Weights of a small GPT-style language model, trained from scratch on English Wikipedia: MLP 1152 SwiGLU, rotary positions.
Each number is 128 + 24 x the weight over the matrix's rms, rounded and kept within 0 to 255. Layers, rows and columns count from 0. Numbers have three digits each.

# k: layer 6 attention key, 576x576, rms 0.0337, rows 362-383, columns 192-287
# q: layer 6 attention query, 576x576, rms 0.0337, rows 363-383, columns 192-287
# v: layer 6 attention value, 576x576, rms 0.0312, rows 320-367, columns 192-287
# o: layer 6 attention output (transposed), 576x576, rms 0.0255, rows 320-366, columns 192-287
k362:131058142122135130056128139094111113108168181148140113137095165183157139125105059123133174115102107108148091122119128127058131171095129118107109089097103180140105109124124118114044116133128129127148091138161146166142139154159116130173102137151121141146110076112130083134097116153137095117
q363:189114076122139148111198143129110120144136098095120101120094127098157158135103143182101126141095140090133133141128133118131165099134107108097118091116140100062084153151180089135145115123104101121088135132104122135147115152050151139088104125105132112149137142124114096085078085133084099136
k363:107150156166073140137085123148141110123128112142113145110116150089089096104157139109113156110156107180115152092099114148114148128075152139191136162135131111081131143108096137116117132129131116151101137129152118120109150102151100117122092120126141165120139123135112179108130141156149116113
q364:133100126183094156116108117138113114105148107123140117091081116089154090100124161138119129165127160089105132102118130076139129109170105092088138084091158122159084136123123108105131138118085122148096117138143106117131182136110134126127136140159099187141107168109142059135112153151088152120
k364:130111129190129116141107138130117152095067126168096114109116109183123097115102118133066123127135176142086174153138118077107120086133095116135116138142104200159127108132134170128142162122180073144116146106149114121106120100168110123131146106114083203135122101138135149144144127099115133157
q365:110135151123157113133125135109172146129144114168155136123109111131099137157152064141140117140126143126121089106123129131130098194152132128088148112113167129122164148098133131157142154153150107139143133094130115130160102125141128131165133109117142134143101143130167154162145127148110104127
k365:120134113143179108131113108117093113164173107115140070130121138152161151124125130151141129105115121109108154104180111154138115139142135139099124108146122146102117146089109098124085146149150183146125146142159088125123125125158136140125126159133123139156107146145140133155141109117141157106
q366:107167131134108158181118137094152091103126161167142149094097094100167069148177120129128123123110114152109142091125143110160147141151086114089114120127164123100068176127153145108091096107121128137143100158101085119151157164127149141114139103123125168110139128115102056117120136148169170115
k366:114174145150159091126102145111153157141122129103109142120093109166108124144135147130086131128133168115113122142126124130164103086162109150119191102166084111192130106097160145152135103099173136138112135095109117146147166163135154163139158117155129131108152158155109168161149143133135127078
q367:141097121103144163133110149176087146122140127142091113137133088133147080094130121147125125033194089127160108117152169087140151187121172134139152155135145094134123134098152140138123123097117153147117159144150179112145111148073156183167159144094110150154107121128121098160138121152147113095
k367:112097114134126113093146099134117123155121154086148089090133126192117107151101087129122133097127126117151094139163155119142144119149124090158118150169164104142191116151101111099148171123091076094142129099139180113140119119140149174131125146114118076083135134135164084122127093129155163149
q368:171127136155191098082142138135117142182147097158135145126109101136101158126124118163121104136143120134130142138108113145134115140154116140163117124153150129099139119077135127138124174126157105157134162145155110076118157163136094116148083162123113131171133130167149160157128169153141118164
k368:105079165127158171107136124122146103153138142106178145138102115129100069147096111139152125069140144139062101122090125110094127161099133114122127125108113122135139114159173181143121141115168120120150139150125154157138169106173123136156132119161130161101157113170116089072137111142078120140
q369:155107108138138146119071198136152089100100178106159163184094166132129161188140107087073142183150109115109092114118105141103150111164101142057085127127132127076103183083150100144102119121129113103076162156109162150158103131094113135123160160107133134132113111132134116184109107139150149122
k369:092052132171136086146098083141117165146139129131156116078090142142115164148131116115127125123120145092107089111126127114145126123152184141171168114163139132119139093125177155158132122131146116124140150142156125131109125096126146119127092115144144163095201147195146107148147106166116171105
q370:128168166141133094117102143093159113154124109161107148161149186098109120161157118116065110131146111139107132130134083181169113113157157132097182137155110141148177175114111139140111135100117089089137146156136124099134073138124139158076130133171103192120116128146082158115167121145121157093
k370:157120153129144175160157125109092146128171096109139180170100094132177145138118143122086093120106126089135165065097151131125120096125143151124098123128158086106130135134125128121107129142136178123174169156141097128109093121145133162122136142144098129159178122168098136141137131143122106109
q371:157114082149119128160143128106143139152129145140081121131108097130132176156139097132116147066121112130102178152074137152099125162101132162145124093090193129139168120088147080148142132153172125112145161115146167136158096161139104179150174141094102167128110127147153124128138143100176140108
k371:115123138129154080135099097122115120142151161145092084105100165118117081086154142152152097114123117107124141117134092134140102130163117069150137122171144107145128143112169131111125084133108081139148108148125112134138125181139096127175135141149148128062148135098101108137123056131134092159
q372:114152178142132154134163171113118160140147125121130116106110090177130170198164116180097166133127111121122130154134133129119118156130113107093153140111130091086150118127101130119142147160079131103129183115114150196119117107098111122107149115098127115099063102156176190113118100147160125140
k372:180110102160075103142102149113101140086063153157134128153139157167159116140173106130129138103122153180129125159141093160188148084142126142118087156132128124160136142083101133128073124191130148093123094124154093097141222136122120139124154127136143104140137093111141128101109106087119106091
q373:097197121072082071117097139139150140124056153117137109106157130119135145160158096101135119123147100078096155070177097140106092096127125100109124132120071159100118097143127111114151170145136144131129129108096165106104134135112084109120134098148194118136129121140117184121103127113160155171
k373:157166068150158114103106162142108095109143142137120135097127168083169123109102114146133120122099120100124138144116087155137115129112103124133076113150111140103098139120130168156153168111121242112128117164094145081112137090095154126133098149098110067136133111164100114123161162159112131109
q374:169073134143136098122151123137149116160111158198186138112121171122103139111152125109111112131152147137112132125122103044150114117144127112150127107126126173134111108074123120140082139140103148124144136131133120151103149120127122110134092119118110153114128164158147128202110101153124177158
k374:108127117099133128126184158104164113137155128128141094171139099129124147176131149076108136147123146172120138122094163144126111155134083123094123132132109111111103071180164130095130170107129142132160147108124103098122071146133155108116180105090107133138151114097093098107086110146117156120
q375:122096152120179105083149075139147150161159104139122146119133152106117122153154152137102076185150101181136105118109094130113107162141143155173142117181126145154131102134121114137091126110119116129128115110144110071131125143154129109136123077142115183144125128144130168144127106134112138145
k375:153116120083166078138146089129151111138127140134111118115109126130142125152092104105113096158138148115105115164111149099070132113122099160157140114105127108156120129181114104158175148139157121086111141140085151126112108142136132167176126117132097172109126127116140122120101133160102116125
q376:089158107096077096068210106152165160111138129150123156116090136114152127193144111126136127110147122172144153117132074129145103117115123125076148126169136137100142157151151126152150099135140071119153116099155165124154157128125083123110132126140098119115116133143144123139154123130153138179
k376:160200145175131136167117125116143115175107133083100108147137141093110119147113158125122115109133100087086156152093074151108154165151133138171095107128131069105095147157170116145120110152114186154105126140126163086110089124103118125098140150144109127055164112092121124152134121128128118096
q377:114126107125125076141140140143183129163156117122106075118153116168134125160135160126152160127133094148079083143169088106116115138133153152180109113075122121166128116127105138097100117119157102140086131146063156166095108137143119113152086126138119139120081130130094114116157142120090127162
k377:135140153126175113131131097141145158104100114135165108120129131141173149117112116094126121130131118179138130142139127142112104135104111117105164106113141110112116132133154092137140114127142146142158109139100118123119171128100120102160140147084095099121147101076151160130080132106169128089
q378:114113128093146137130178153144123150143179139134157166122110131132132129166132072150095096173096172117106151162093171128114113144063131112102151142086135133079175142118106097141117117130136161112130181139135110145100151145114129131144118130110098112149088125167170179143174067107125165117
k378:132087153139109144110140112094128082115114170158141152100128120090146110171156109144176169102173111121088090155115136153118144125120157112131112175145127102122160077172126089177097141128116096101095140164175158080136105108151124139123134111138172092107145150090098126085086127153070162102
q379:126134128127162120100112096113155130168172119124119101121118193139127142120139167132134150126118165098148100150115097158118123177147121102155097158096152147133152103126141132083136141167134126138150149094092105127099148124106144175154104172105168140118127130155140132123183132131099153129
k379:118125120149161187165140145112103129123123092194139163118079106156136096154125137113106142129144098092153067127097156133116107141078111121149181142134181118122139114119106106132153118178114098161129117150132153124117095095117153150117140131103100136132151093145097144133171130145151112096
q380:149129129166145089103116101107144179165102121095146106138141121139122132108170136097142112145140143117139110135128109156127091184177166154091074124141150132086130154139092123130120105112152158132100093154167112108180121165120104092150130089139126123079103169147114130085143148138133163163
k380:101116165164170148136140148120165130163132152128148153105121090102154141123150157131147125104177141128166119152145119128131137110155140105122105116114062114091111139123118085153164122143161117098153182088116156096104090139180167114148152163166118117120176163104156117137138175166144152126
q381:135097120093143163127119118157139109110128129093134101122144109142136115125102124153096093181113112100111135123115121113146127129144132180064102121154126129164117147081150145094136159157153096113144086076091106072134129120159123185132101149113149103099130113120148146091145151122119127149
k381:095143118103140142153120101161105129143129089190085115112118101160149127140093116150095151127136075137147095173125087150118152117150115115112168127147146174147112124101135100092096159121157051138067136116133137125186171121160106142100112166129111119152111165137121115124129128149106095099
q382:129122172136108098117075122113101096157132122105130130138088132079129149080078137110124144163150126123121214101116093156140135112138132103114139122108072140120104135118154129114117137173108090120113151120158112126115121105183115162091142128131171096136138098114117143135106142108221119152
k382:125179126123133124117097164124140110122138150129095127145138151107101148113166129124116143156143082115106155124131138145141132095140115121101076131121110151115175127090147139148170136131115115129140118114145170106138166134160164137086138128151094148106180147169108135167142136141106105154
q383:156111129118121133145105166129102109123156133143134111111115139161132132143120127055137154124101119139121128126099125112082119149114121142100077132067159093140104103144125129106169094162115166100093120132162121147171155104098122105187116140119111117111159174141120089093110093112148157085
k383:085140125086134109154092106114122140124135114219122122126102106125114091125145076180129145116134101148094121113139054134142084101139167126155160124150132131110102072132141111099158101140121092154145161125153114137135112101128132167073080147098117155156109112128153106118155083093093123166
v320:105167117115144090132128132208087102145076098132098140113126122120141068121150125116144119104127122112114139140110096110112172168169123110101160162121138144155143107108084090137096140132130124156107135131123218120129117139152076106149110111144122115117145166163114137108117112157085162151
o320:175122119100125113150129124117113116104127134137150121129142125120119175128104107121116109119155104113158188157161200151176122129097104085149107140073155120163151117134153119130183104127126144107120112170123105149140121164135101120093135129110132093130098125114102135139093111109099133093
v321:141131134110155157097143196075165112181086117145106149131088119133137138137132145118150166132173115119118130164165126101107149135208094169112148111149128170091085119117049089108072138137112123128144120120144125133117138139130167171123112104124128114114156095063138098103163087159130112119
o321:152163127105135192161117117121112090129147090138101094121099122124151103150166166110162110151113149098141147176170132122127148111083077122175105174085132107133142159125118100122114096110121179094128137153156117115152155100114073107112153118111141128124124121100094144150114146122102112127
v322:161175111155164120132120130145163133144134114120090144139088113132116125111084140105107163159113160143120138126101165112158188154103106160130154133128104127115143168143103104145125091140105125076148137107132096157185148109146186121125103131141125161093077124099149131173150102162104145102
o322:131118115110142103132133135144111126125146116106146077138154117152108071129184170134134169102125147119123211099186102111156080077156080126159145093122101145139132149102149145100134139126176132113167122143131169098141095059115098158098126158126155154139102116108129085097123164115120120134
v323:055132099147088139120078160174083145154141101110150096129123144127112145084110111115176156113173159095123177081095117136142145107138112101158163186122127116147104149118140157156133124120137112132164158115156107083152143146185137129100143108124124141122123115138182160123131093145094121139
o323:137133105100129084144161158115116129155180108106109163152128107139064086152141127110104129173133135162108116162149121126174130117115149072078136153061094072178114139178134143152143160127111154134156088111117105159080152162078160120157077126108149151125126148082142114138157125146155126138
v324:080145134152120122110093155118094078125175147155095183122125116110122148116147159140127147127094103151116138088125118111129146120125147102068135106091130139145137157127111122158111085135136104098107142163111114125151148104167124131161172156107165115107153175122130090139114113132150106124
o324:119139133085108153098087131181144132106196132145131110134096132143126164082128118140131160124141129118094154182161154092110138113129080127134140101120113110106106093120132123080130155157144086113124133127135097105129094069122114144059089159135083153166141151154136165131124176138133154108
v325:092129114123110072131122137121127151128196095154120133119161101096146110134119131162155138164126104124147138115138127154149125111126121122193174168121113165146113122084156142126099126136165106139142137093121173120113137121101077116123174080094087147118143158183140127121153143113150171139
o325:107106094147092094134135127151136134150098129115159154125082122134123091108149121078116101133114124093117082139131151149151135122124091136109131154131097101181104143137136128128156079147129133094113129131119158106125101152123131144155102120124099132089132130118152111192153101156166142119
v326:143128123110140147151143137135109087118145101124118129069152152149141130083136115077126136136112170127135116141077108142130168177127172122122118126167175056090155099086121125097140096167129119100124139096116104181113144137157132073118129127164121117122154131093138151141064131111130110123
o326:158092114160141114149164113081096139108126131108144095153136121197168163129205158176151158101133166081114126126132125097136128167133125152111115094097141158159116153126144123085117138122102116111140139122134116130182105116115130191154133187126164137121095130079115111080154117109098119115
v327:122131095098176135175145135120178113168114090110103125133116149137139145131132138137130141139128111111091112174151145158128166131146122123099119101120109163118131160126132139108120142141179118135116159133128136152126121146107104120123134122093175127132128163117162116108165116100120124134
o327:105172112084095139178182163099130095159185125072097117139160115130120140101123123132116138115130135100169123116124172144177125113149118101113088196083166119091135134143153136165127122147097108091120142121132090120160113146126121177095142111138137170105143133107139199132105122153115137111
v328:133128095126095125157151123140113118186133123100108135140113135124144124093081113147134109132148168153124168136131131098139070110150131094144108122104098142130094141093138162108112138133165136138098106129132110071124113128087097070123112117118160080131168166168132152080143138108150115091
o328:103147069158085136205152160143092125109146142137170105114099167168095144125112112080132193102119133129142133100141144097126116056095096130136117166157100081125138074165179141163137114091146102120115137139129130155163161136140135076119108128136092172123145141160122108152122102157141167118
v329:168136151121112145104081105120105062099128123122127183124121134172133117173085135107133200162111106121162170080111128121132130118130079135142114133152107137195145120123113097105146055115127111131130133144119068109090132119107164104125125094159112110134146160113127133105135114129132117128
o329:134124130165089140107110119147125160094146138144176143129121128166071146114111110157130139091191145124137094138116101116104132158126132150112127144132083106108148113154183091088176116113131159154164128130147114154131144165138099099147133145114132156112130132094147150084137166165122159096
v330:103143137161127166132122089179150171142118121087127130115116102126106133123135159151186087149141111118094119120144135144125126099082149114138115169103148097164153129121133162119116187140124109111127149122142112125157116131126091152105126127152100119142086120133132106138133090129132140155
o330:159141149166116077135102136129179069125135133148105143093126073087122131123105139108140114097112087167146144091128109099158152132157123111152099107137159081137182083127171125124118119132141151129155161113150121096127088164114117108108142127085137130090116116086122160163096153094181126180
v331:131110149136146114159154081129107112125140158133165130135107072161094186139156093131152103109134112110163120085165086100120129121107114099142136128116129144081154116137098179100134148135099134156109137168127123101130117116117125180090106083096163150141096116136132101141141168109113111129
o331:133120084140125104105148107141099163126160110107113111128150119117162101150161115163125129159148106143147137145131098155105170108129131066080127128190116141126178131138101122180139149141082115085179146116154115115129139082135125096138149088129191095130106114118168175119137114080121100121
v332:150137145109122165122148120134159114108098103087117153172105119153148121100114169130083111132083148122121154113133164110123134091089087127151133138158124149172083091132095185102123144096092109107120116129109158144103112137127147123144133109126155105129133149092112142120079152143168145102
o332:129159119127136165156114133115136125127128095174149153113082133113114116106160075119102142123146125142133126158104101120117094109136133150088118134104117162152115154128139064132123112141144100103185079143111117124123098142117137135096103166145137154091160147156118129080131097133102145132
v333:145116106146124117140145122136154108142151149135095136134109164112124125102155098094136138140117082126134104212127159148113161143106166145110174117116154144117148156109125134149136149166136129131110111162108102165184161135205169105110114130146201132156145129130123139116180164136114091154
o333:137128159061098141123109184136091147151114179116182135121123126155136120174104132142119135156096186162088177098103123112118139117161106070112050167102162141142140119115076153117068087159097119204084113123103146124163126160157092140097131114115155136125122111105139131140166140109133113091
v334:079160128096121143146104127099192152112156131071153086121115115117146101139165140158096137174096116144143167107061155100130166122121145082118129099096109119138119136143155139134103092088054092166113121088157118114089171106164163087135147161106119142166175133108123128087104166165126111154
o334:107107153163112128132118126089132134089111138140100109131125132113174123101124122113109090093115164123141086127182065129145153129157166123122108137151131147129152117129105107143134098124119077140129149118151092175141120169108119137164177133150116144101125124106158137110123167146085107147
v335:137115141135099092101117113176175135097130155112104169149164145111112124149108143105120182132114181112112092134078132186148095093103095150139163119127112142132132144128154091105122096128084112155141146136145140084138132155115119143128121124141152141132167118139151133070158111151110135128
o335:137110136145147102114175121097165159078149180102141108140136128127109159134163072123119155120112134144119099134134161130141133118147068147086107102120105139116128142121136140087148099091139129161113138118140142091077127137128132082166124112135161104109110129138158133092118193112108100179
v336:108137166105111138101100119139126088164162154106096133147127107139126159146168117189141125161126145139143130168146127133095094119148136089164103138116142155160162152182091147154088128112099119088121098165089104121104141107094104169124142173105123114136130112121115142156068149139083148138
o336:135068151084138083136159109106131160100097151176119159096114158134106105114109134176112095118182114166154133144110106091118127156136139165093172120144115120157136123157100114146128130140094147149091163098126097111082168148128119121115121124127132129114114099145158184108125174135109137143
v337:139137142139109163133106197136159140126093104110163091095126118119119161145099185163153108122155172158131125174131156140094129131111175149110103097130129128135123095135085125122107154138157158155182164123080178112163128138164169155127157128175111136081236124131167155148121137138130149154
o337:137129137104102094139135143120134128162145124181168141103133118145110102052150121108141139109150126180163108106076128108096114147087150095135125174127153118116146128100154134150072124167141137106094109117131122067108151105094169131089127125089125158069139117150137103161106116105152179086
v338:154140137112125127145128089121149125098090110153146118170086122116113161125119155163137110126141122107142066172167117159124114117119120145111149123106082134151091116177128115150139160147127131074086130125124118123125100116130116104088184124104095108131088121126173137143153086149105183145
o338:143135113124108094126118128113114095143140117155119136092142162126148124141160160114100121159115123131146137121122141103115124152161118161114134124147159127117146166109108133155132157116094147143098109149107147099145135135121132138121099080127123102136117129131165104111129180138140132166
v339:146156119144098107121123156149169147164106118121098124122130116140096142173063146120115119101117137117140093164147119156098144174103157107137185152137132127141146129103095117182099102141108126122092112111081124141187136121109154169144100151129118135136099161162161108144150107139098116086
o339:114104149125113100151117142160063150145123143145133124119113131172135116162152117137132159135151127128104124159139153078161109142121130150146121144128144125116110121110096136067129092178109109142107147156123123129128118071102077088117136170132122133158108145148130073111103113096148138179
v340:130144118120127143119140138143089096122109111185142092184115073147105130097118129114120115160161117106116117137165176138141122121155132173146161186097116136158147114145133084104140097099123127133105123141147129141125164125166145163143140120153122128124095114104159082154063120147103133118
o340:134117093157106091100104146160128121151168097112107142125102104119116146100137115138176094120133181120109096119137072143144093181161098133166106121112159141122098132113192113091151118128121112128104119128154133125177137103150085138147165145152157166145154149097108139115104096147069134137
v341:097101127106147133112160113095148151100140140093187051161092158157144171117107105162169148117155147159122112171146125099117084134153096149120151121133144115162102108124131060115136150128127156107124106115136123098128142102094121138132132140093154121124132125110100104169120119150123152110
o341:087183107128135151156095123158107132112116124157119140114136136124132098156117099099140157170079172099118183131111108131107141116077154128145119155121096118120109103124139148136132133106127153142078108100121143147157119100116164102142153094091133093110110144172114138127104170162131158112
v342:091121189151119147146159125137103133134128124159151111128104113128135130128136102131168166124127183085111099103094129136125132111103134132169139117120115125136173125091150136114099147140127108107165103133114115146142123132118122151154120133194165097082099080107147120145093110093113101100
o342:145096103140136125142119110120130151138111128072103132141119133118098157136108116120125159121153105124127122150149118109127163135093140076141128099113126132116085162080113106108140091135079101122117115131092141148071139083159111137113104138089150169097138139105120173136131174073131119109
v343:156120130107098158118151149183139124118114138146157117103118105159113114128113128115133152135136151150149104129126133088171140100196105149144136127107121120151118142129102141125112144102130099139095119156113142099145129122134107125168129121140111149144132156127166111091127121109128071149
o343:120117133096129121144153119081113134115153139136147098151131123125137143108102139126146139153128142124125137110119102083148163183094129095122117122095156106115088108154113151128112086090142140127145120121143145111168165099100116133153067132135106130109126138128108121126148163116082154153
v344:158158114092139182110122105173095089133164120148112115138071108137139104122125164117105100127116106120113156154183119168160163178106127110115124181118135098089147168112085136119108149108150124166103113104135129115141152142087059089106122140171117162120114140116125095131127111108128102086
o344:134107123087110111142151149135140174112183173145104147086125099110182168154109105136120126124129145178126154123117076147147130140121153126094134140114142088130132104151126078076136130171114130132130137133109098107136139096128109103100123149174124142110124091107164112100115153144093130146
v345:068117124134150105108119143140151131173159123088128187133129109096142110149146115126144148088127159094121151101120154094104134134125132101143113150095139090167137115125110091151096167089133137130152152125166128133136140152116131172122133085090119126145124139150168112080109112147108139117
o345:096118148136082133108153123156077107121110112105101107123124115087140075089159152127092112116118110122127125144137106098075088135097129131086075124123063116101137165139087099146135115188138113109087124124134112127109125077116110144156147121134164123132085093118149104098095180151111165136
v346:110117104104149145128160150144105105147142105117123123136113147120112103146128112149110132092148169150103096151088144146118072159126090098128173128111146102104122140118132102127120091122107144148133129159131093133086142138133112180131143141119150127102123121128173165162117149130119104090
o346:104105121113187129122106136112136100134148095122118160071152067131137131124122138125123157141132130087127166132113167118156153136105152162156141129140116171146119126082112147178151109126132116086094145120110153131103126121125099120091140136053072153147133140071137111119078113097104108112
v347:161133121131140140136132125137113108126145121094141112137136118162149118114113110148088120119149113156151154079080158149082126092145162130121060100110149101103113118181155187105078126125118067121152180087117119119122165103093069126090185134144150108116121147112111117125154075069137158151
o347:123156118172101163169108146113154116134157126125132108117120138084154135093116142142139153087121154101134111111103113148097207090120118104132123152140069112116133108155104148177117139120154151145128130120150125149160121138094135138157096136088097082099158089152184188148148140076128122093
v348:106130125118137131105116129143170096114081123100109179093110120128140174163122124097130113133104146129124139119067138128130133155122130140100166137117121123079091109167104145140138073087123125126118167135102106115143092134125105110078107093131094123101094164122147156136174148146135161114
o348:100086135135094119157152125100108132107140126108116131132115087155112084130175170149128122124147113132094115114146125156109104116168154143097129122142087112154123157147149111116142131122129110128178128121098153144135082114116119091116120129120155182111151117134185155137161136130115137155
v349:106132113120090163121144169173179113109150111118154122117129150104145151219134140121114138154059120121174079144156097082121152148139113135130169169116099137165149120111158139130117105097116125114127128135143145149150113124129073207125106091151117143116166115152113191129125156177112101155
o349:121156102118124129156117163081135143131091172091165123155136082108083153157143109129102100135085132142094162131173160075142144129107122118165140119113179141143132185134122131078130137122109158080098153115133138145137129122117131120110143154126138086119128158122121133075137142111155155173
v350:141126164081169112146110141086172117133151158126097094120110167159114145098110169155143096061141141126110117146126128165097149097120138137107146150128082100125161124119128145095127098122183121089132142099093161090148175127028104102110124125109072110137152131109063111155138128091102124112
o350:127115154146120162099184143070101140079143083141163106118088151147132144145155128138134142138143155111130126109152155078139120124116121140126124133107105096132141139120117121124114145152132129117132136156095125172131120085089112111145141137115106132140118166163150129124114163159132166148
v351:112132156133119154093108097147140139118134128095096152128121165172140160117120153140083106096123136120144112146140123136132137099166094086170144159168179108152125138142099172134152100143115124098099150090098143123185102144097128166130120125138100134089137149132083120143101145165139165157
o351:123131136114158131107114125154140101162152089107138131150119122122177164139120109163144070137162125076118125158088089150147115106111069143151104115078081105098128102121130130138134167163133184103144076091161117151091124148158160149100152142119093096168142109137170156125109140143130178140
v352:108108126131177195143163136124178107171167137103126118152103113165133125114147154109103153122120131125099117142162165157128117138160151127153080129167166110110139129148141137108116134120147151153099125154122158113167116129114176095109158154145148085121164106122165135093092156148090081128
o352:155116094134155097105121138128137103121117153142181091141151106141151140114103158136153145158091180151119110119083069109075118152108112099076100172141118149158144115122160129179101103137099090140103138147106115110139137169126096154110134146115173143146170135154164121127174134118111132140
v353:148170141140129121163134161171092167161097155130077129143147135158163145105145109175105120125113140110109108163129102149134148069162137159147171113135172098136085127127147094131140136100122133177113174133163156148201110104086137073114147103086090141153091133114166112095137130131131108129
o353:102131095116074119115135121123115112175088141146110159147075146147145142081113146110178132171168147123100093133116104141119155166199149135152132087120111113119143117090143076164120075074131142140139109119126087155170104136159146114129144134131086107108123151112134111095167117127118140124
v354:136170154153122196115133127165118150117121139114090105137108116122115104186110131108119136130142147151102080131167111179111094087127100121166108168141201159150152105122086125114109121110111131136109149141148141101090089135135094114184167152153114082134154106127144177125153101135185140150
o354:156138141132130154102120119077143091127124166087170133097100165137155137119117113154133128115136173110110121146166134134175184157118144087082161135096102108121116174141140146101156121182149165153127132177147123133158093125147097119090105162122113129084121079151135117114117139092143118124
v355:169149126118125137143166165123146135115126145139140152080078109121133127137102125123113158146096162136139100148092157091117144136147117136106142117146114166127110136111167134149110155130102116135126094093128134119177126128146126109144147117080118130080165146067100108101132123152109110139
o355:098165160126099134106140149132119108158171153116129075109116109097144137126121120133134156159177115097112120119131140169123116111127143113169157162091120151161148131147120138107144144145094152119154123129139127128087131101084145115146128095159091163115093089134135090115144109190128099117
v356:086104138146113132127130131174192143100132106160133089153126122134116122129095090131199201159124207141120148112114151142132147120128151119137100124129126080138099086131175063126132137089142145150154153116160097143151136136174116122147130090131141136132105127117126152154090089136122130164
o356:115145127164122102118198127114140146138111107153135167099181141116127129113138157114102136131111109133116153139133117203086134113091102111133086114154100134131106135115128124152104112143130141128118145134111129094174084134072130165102123127125154140120100144141165148093107115079142092110
v357:119100141118080173141148158151147121110137108065084114150119135095088126141095141141129140171131110122135089141126100162097143113113063119108141106159120173137092097128122179141111128136107134132142070159106149128117121126125148092173148146119117133138091170100118131111139103111123094047
o357:115144147104107102147153139124149117117139148127128114116089130138100139115153126136119162147138126123134127162115132140189146106123131106132138089106132148174133140129161093122136121145132139092145113156174159146120075097115137163101095133128102130158101117125094108083127187113141142134
v358:135143161158133083132153110157169124126115147125094100141085171149116107116138120145203142161144089079122144135134096099128177154085072188131149121142153127173091133124130135153158136139139087161081132091111162109106126126131170104150148132147106126091137114135153120087136151104115132119
o358:115143171140158135091136135145114116152149124111115110111083129148142086141131128134131167188116172100144116137150086100097058104130134144155144084114136144166173072077140176125143155132148145159118079128131112128133140142128147157118134120128166138179117126159089111137171123117107151093
v359:113129124183158132120116114101151180199149125153148164114155096103110139152132130115153111113123093148140145072126110114139122137172136185102087172117183130152146088141121140123141163144135119153115142167156111091156070155152148152180155141120099175134144111114177128151144125101119121142
o359:142098116139123152118124106132105108148109132100129152107142092134128135077167108111138156104077138132169101142134111150152158125128102092118170102122131114153142088156136130148133090154119127115130123149182159152115135177120107107124094120117131132116109122170100164083104118134125123181
v360:160115109120134139131152093125199117089090104091121200139170128147130157144130126118141149113166196151148122141108100105158102140146100121133137141123124089112146143112135129137119097133159122131103118119106156128157140141114131166114124126111141136130147095123099093164117106149141170194
o360:106173127087132126112078135148153085141141126144138132166173058129110097077117140139158149115151111119122116124173105146083184109113130114151093137172157152145114084143153099134073135145152133148130129076123130158079174171154117085143155129099061092114115179154148138141115150143136100138
v361:104109173160135137122125123140153081063112135135144141119150119158106114090098109110093189121094098117161100095203121120125128109126109081124168201142143163120124114127132116135157175083113119122166104151167127128184104147121147167126130128154152143170130144160142115133076104123117128138
o361:136159141087086099099117106133133135108128151119150069143145135094128100115149138117130104173111148135149098120165142140105134125114086111143161099123161123134137173125127115104145112186153124106133130128103153142136141187170131134139131090148155140146139139157120143130127096144128139109
v362:094111129168155153137085091163172126116156162166126192147132102115140150099100110128115099092115103116131141178142088183159149143148097160081146147110109131102124101110114126114083121127111089142154096150135106139063127135147148097099110114117101116149114169146145089115118159141128144114
o362:163129122131080144157143146153157094138111117115106073101119129150103149176141135096115108115155117126126172125107136164128161110160126140128133081180119195154100101112045157093159175103123097148110107135095089122115123121102130138118112123160167131205170127116145112142109119161129135153
v363:083110109182140144131129145161105131146159139112159127124135112105139114079140141094096133151114115165100058117073141077114169169139143161072089117119110211133157149132112119130119168161113132147103107131112124081140132109129175138142104148101143144106154097115131121185140105091121175121
o363:094144162092071097129117095142140118127110052109112125125191069155116143123140139100134176149108148169141108156127136120133166108128167143150159116092105131157181145168119124080147132157108103114128072089105116122129093175091152144102139135141121152131119164132114174108152059122133078154
v364:149087124091144156108163130126112110100112112087095123103163133110127111079137139175113152162117160137089120141159147154116105163147167112173088124087126207151169094136089140118169116101116087162139098128095126158120099124164124131119148116138135112119191162145109082149156112152109099117
o364:176130121086141172134083146147164134087140128131144112155120109125094107176086116089130108071140140153157166116140108095169153130142151174176117111135137093169167155135159156114166143144098118121118111136085131146133138091099166085143149161125129146117137132126094133165151141147098151123
v365:123109110150140094165106121134088126111104146125148088115105101117135127143148083151184093141101119169145115157122120125117122119119155097104100086146177156119138097166147100133158093148075154146142152134156146160125148120125111160111140089129097111138134147086097117073139146043130136161
o365:142128115181174169123124148140111141083085129120169109094107123095096127150125148159132103110099147111168129161116159128177145138181134118136136114084079089141124172110119161127135153113136095094112096117182109120106155074119176127124114161159123104125168126162140136144118130137130150134
v366:126118136068104127153118129075106168100155129098146102095090131128168122054112120165096093096130162147139181106108139138108154121150170148164120103181137190128124111166116102131084087101107121121101088120106184112146163131123097168080127095085137128108119138172119149109079090141135163138
o366:080142123153094146099118151134136124119134065115146138127184125127117043152157167144137100156155116123110107128116132117135124158114113137133093154073103146115146113109139118102151133132102103126139123096105089104115091095175134140189123115153164146165110122146155139147157154106097131115
v367:142083174153103108120129095125126138114130152144146117084134069127127121089103148132156124090098091152135087152093137099148132190096136105145133125143156095112127141105108197115094134120124101080087101166158152160121126136093155118129127151137137132106135136155080063152128172133115140109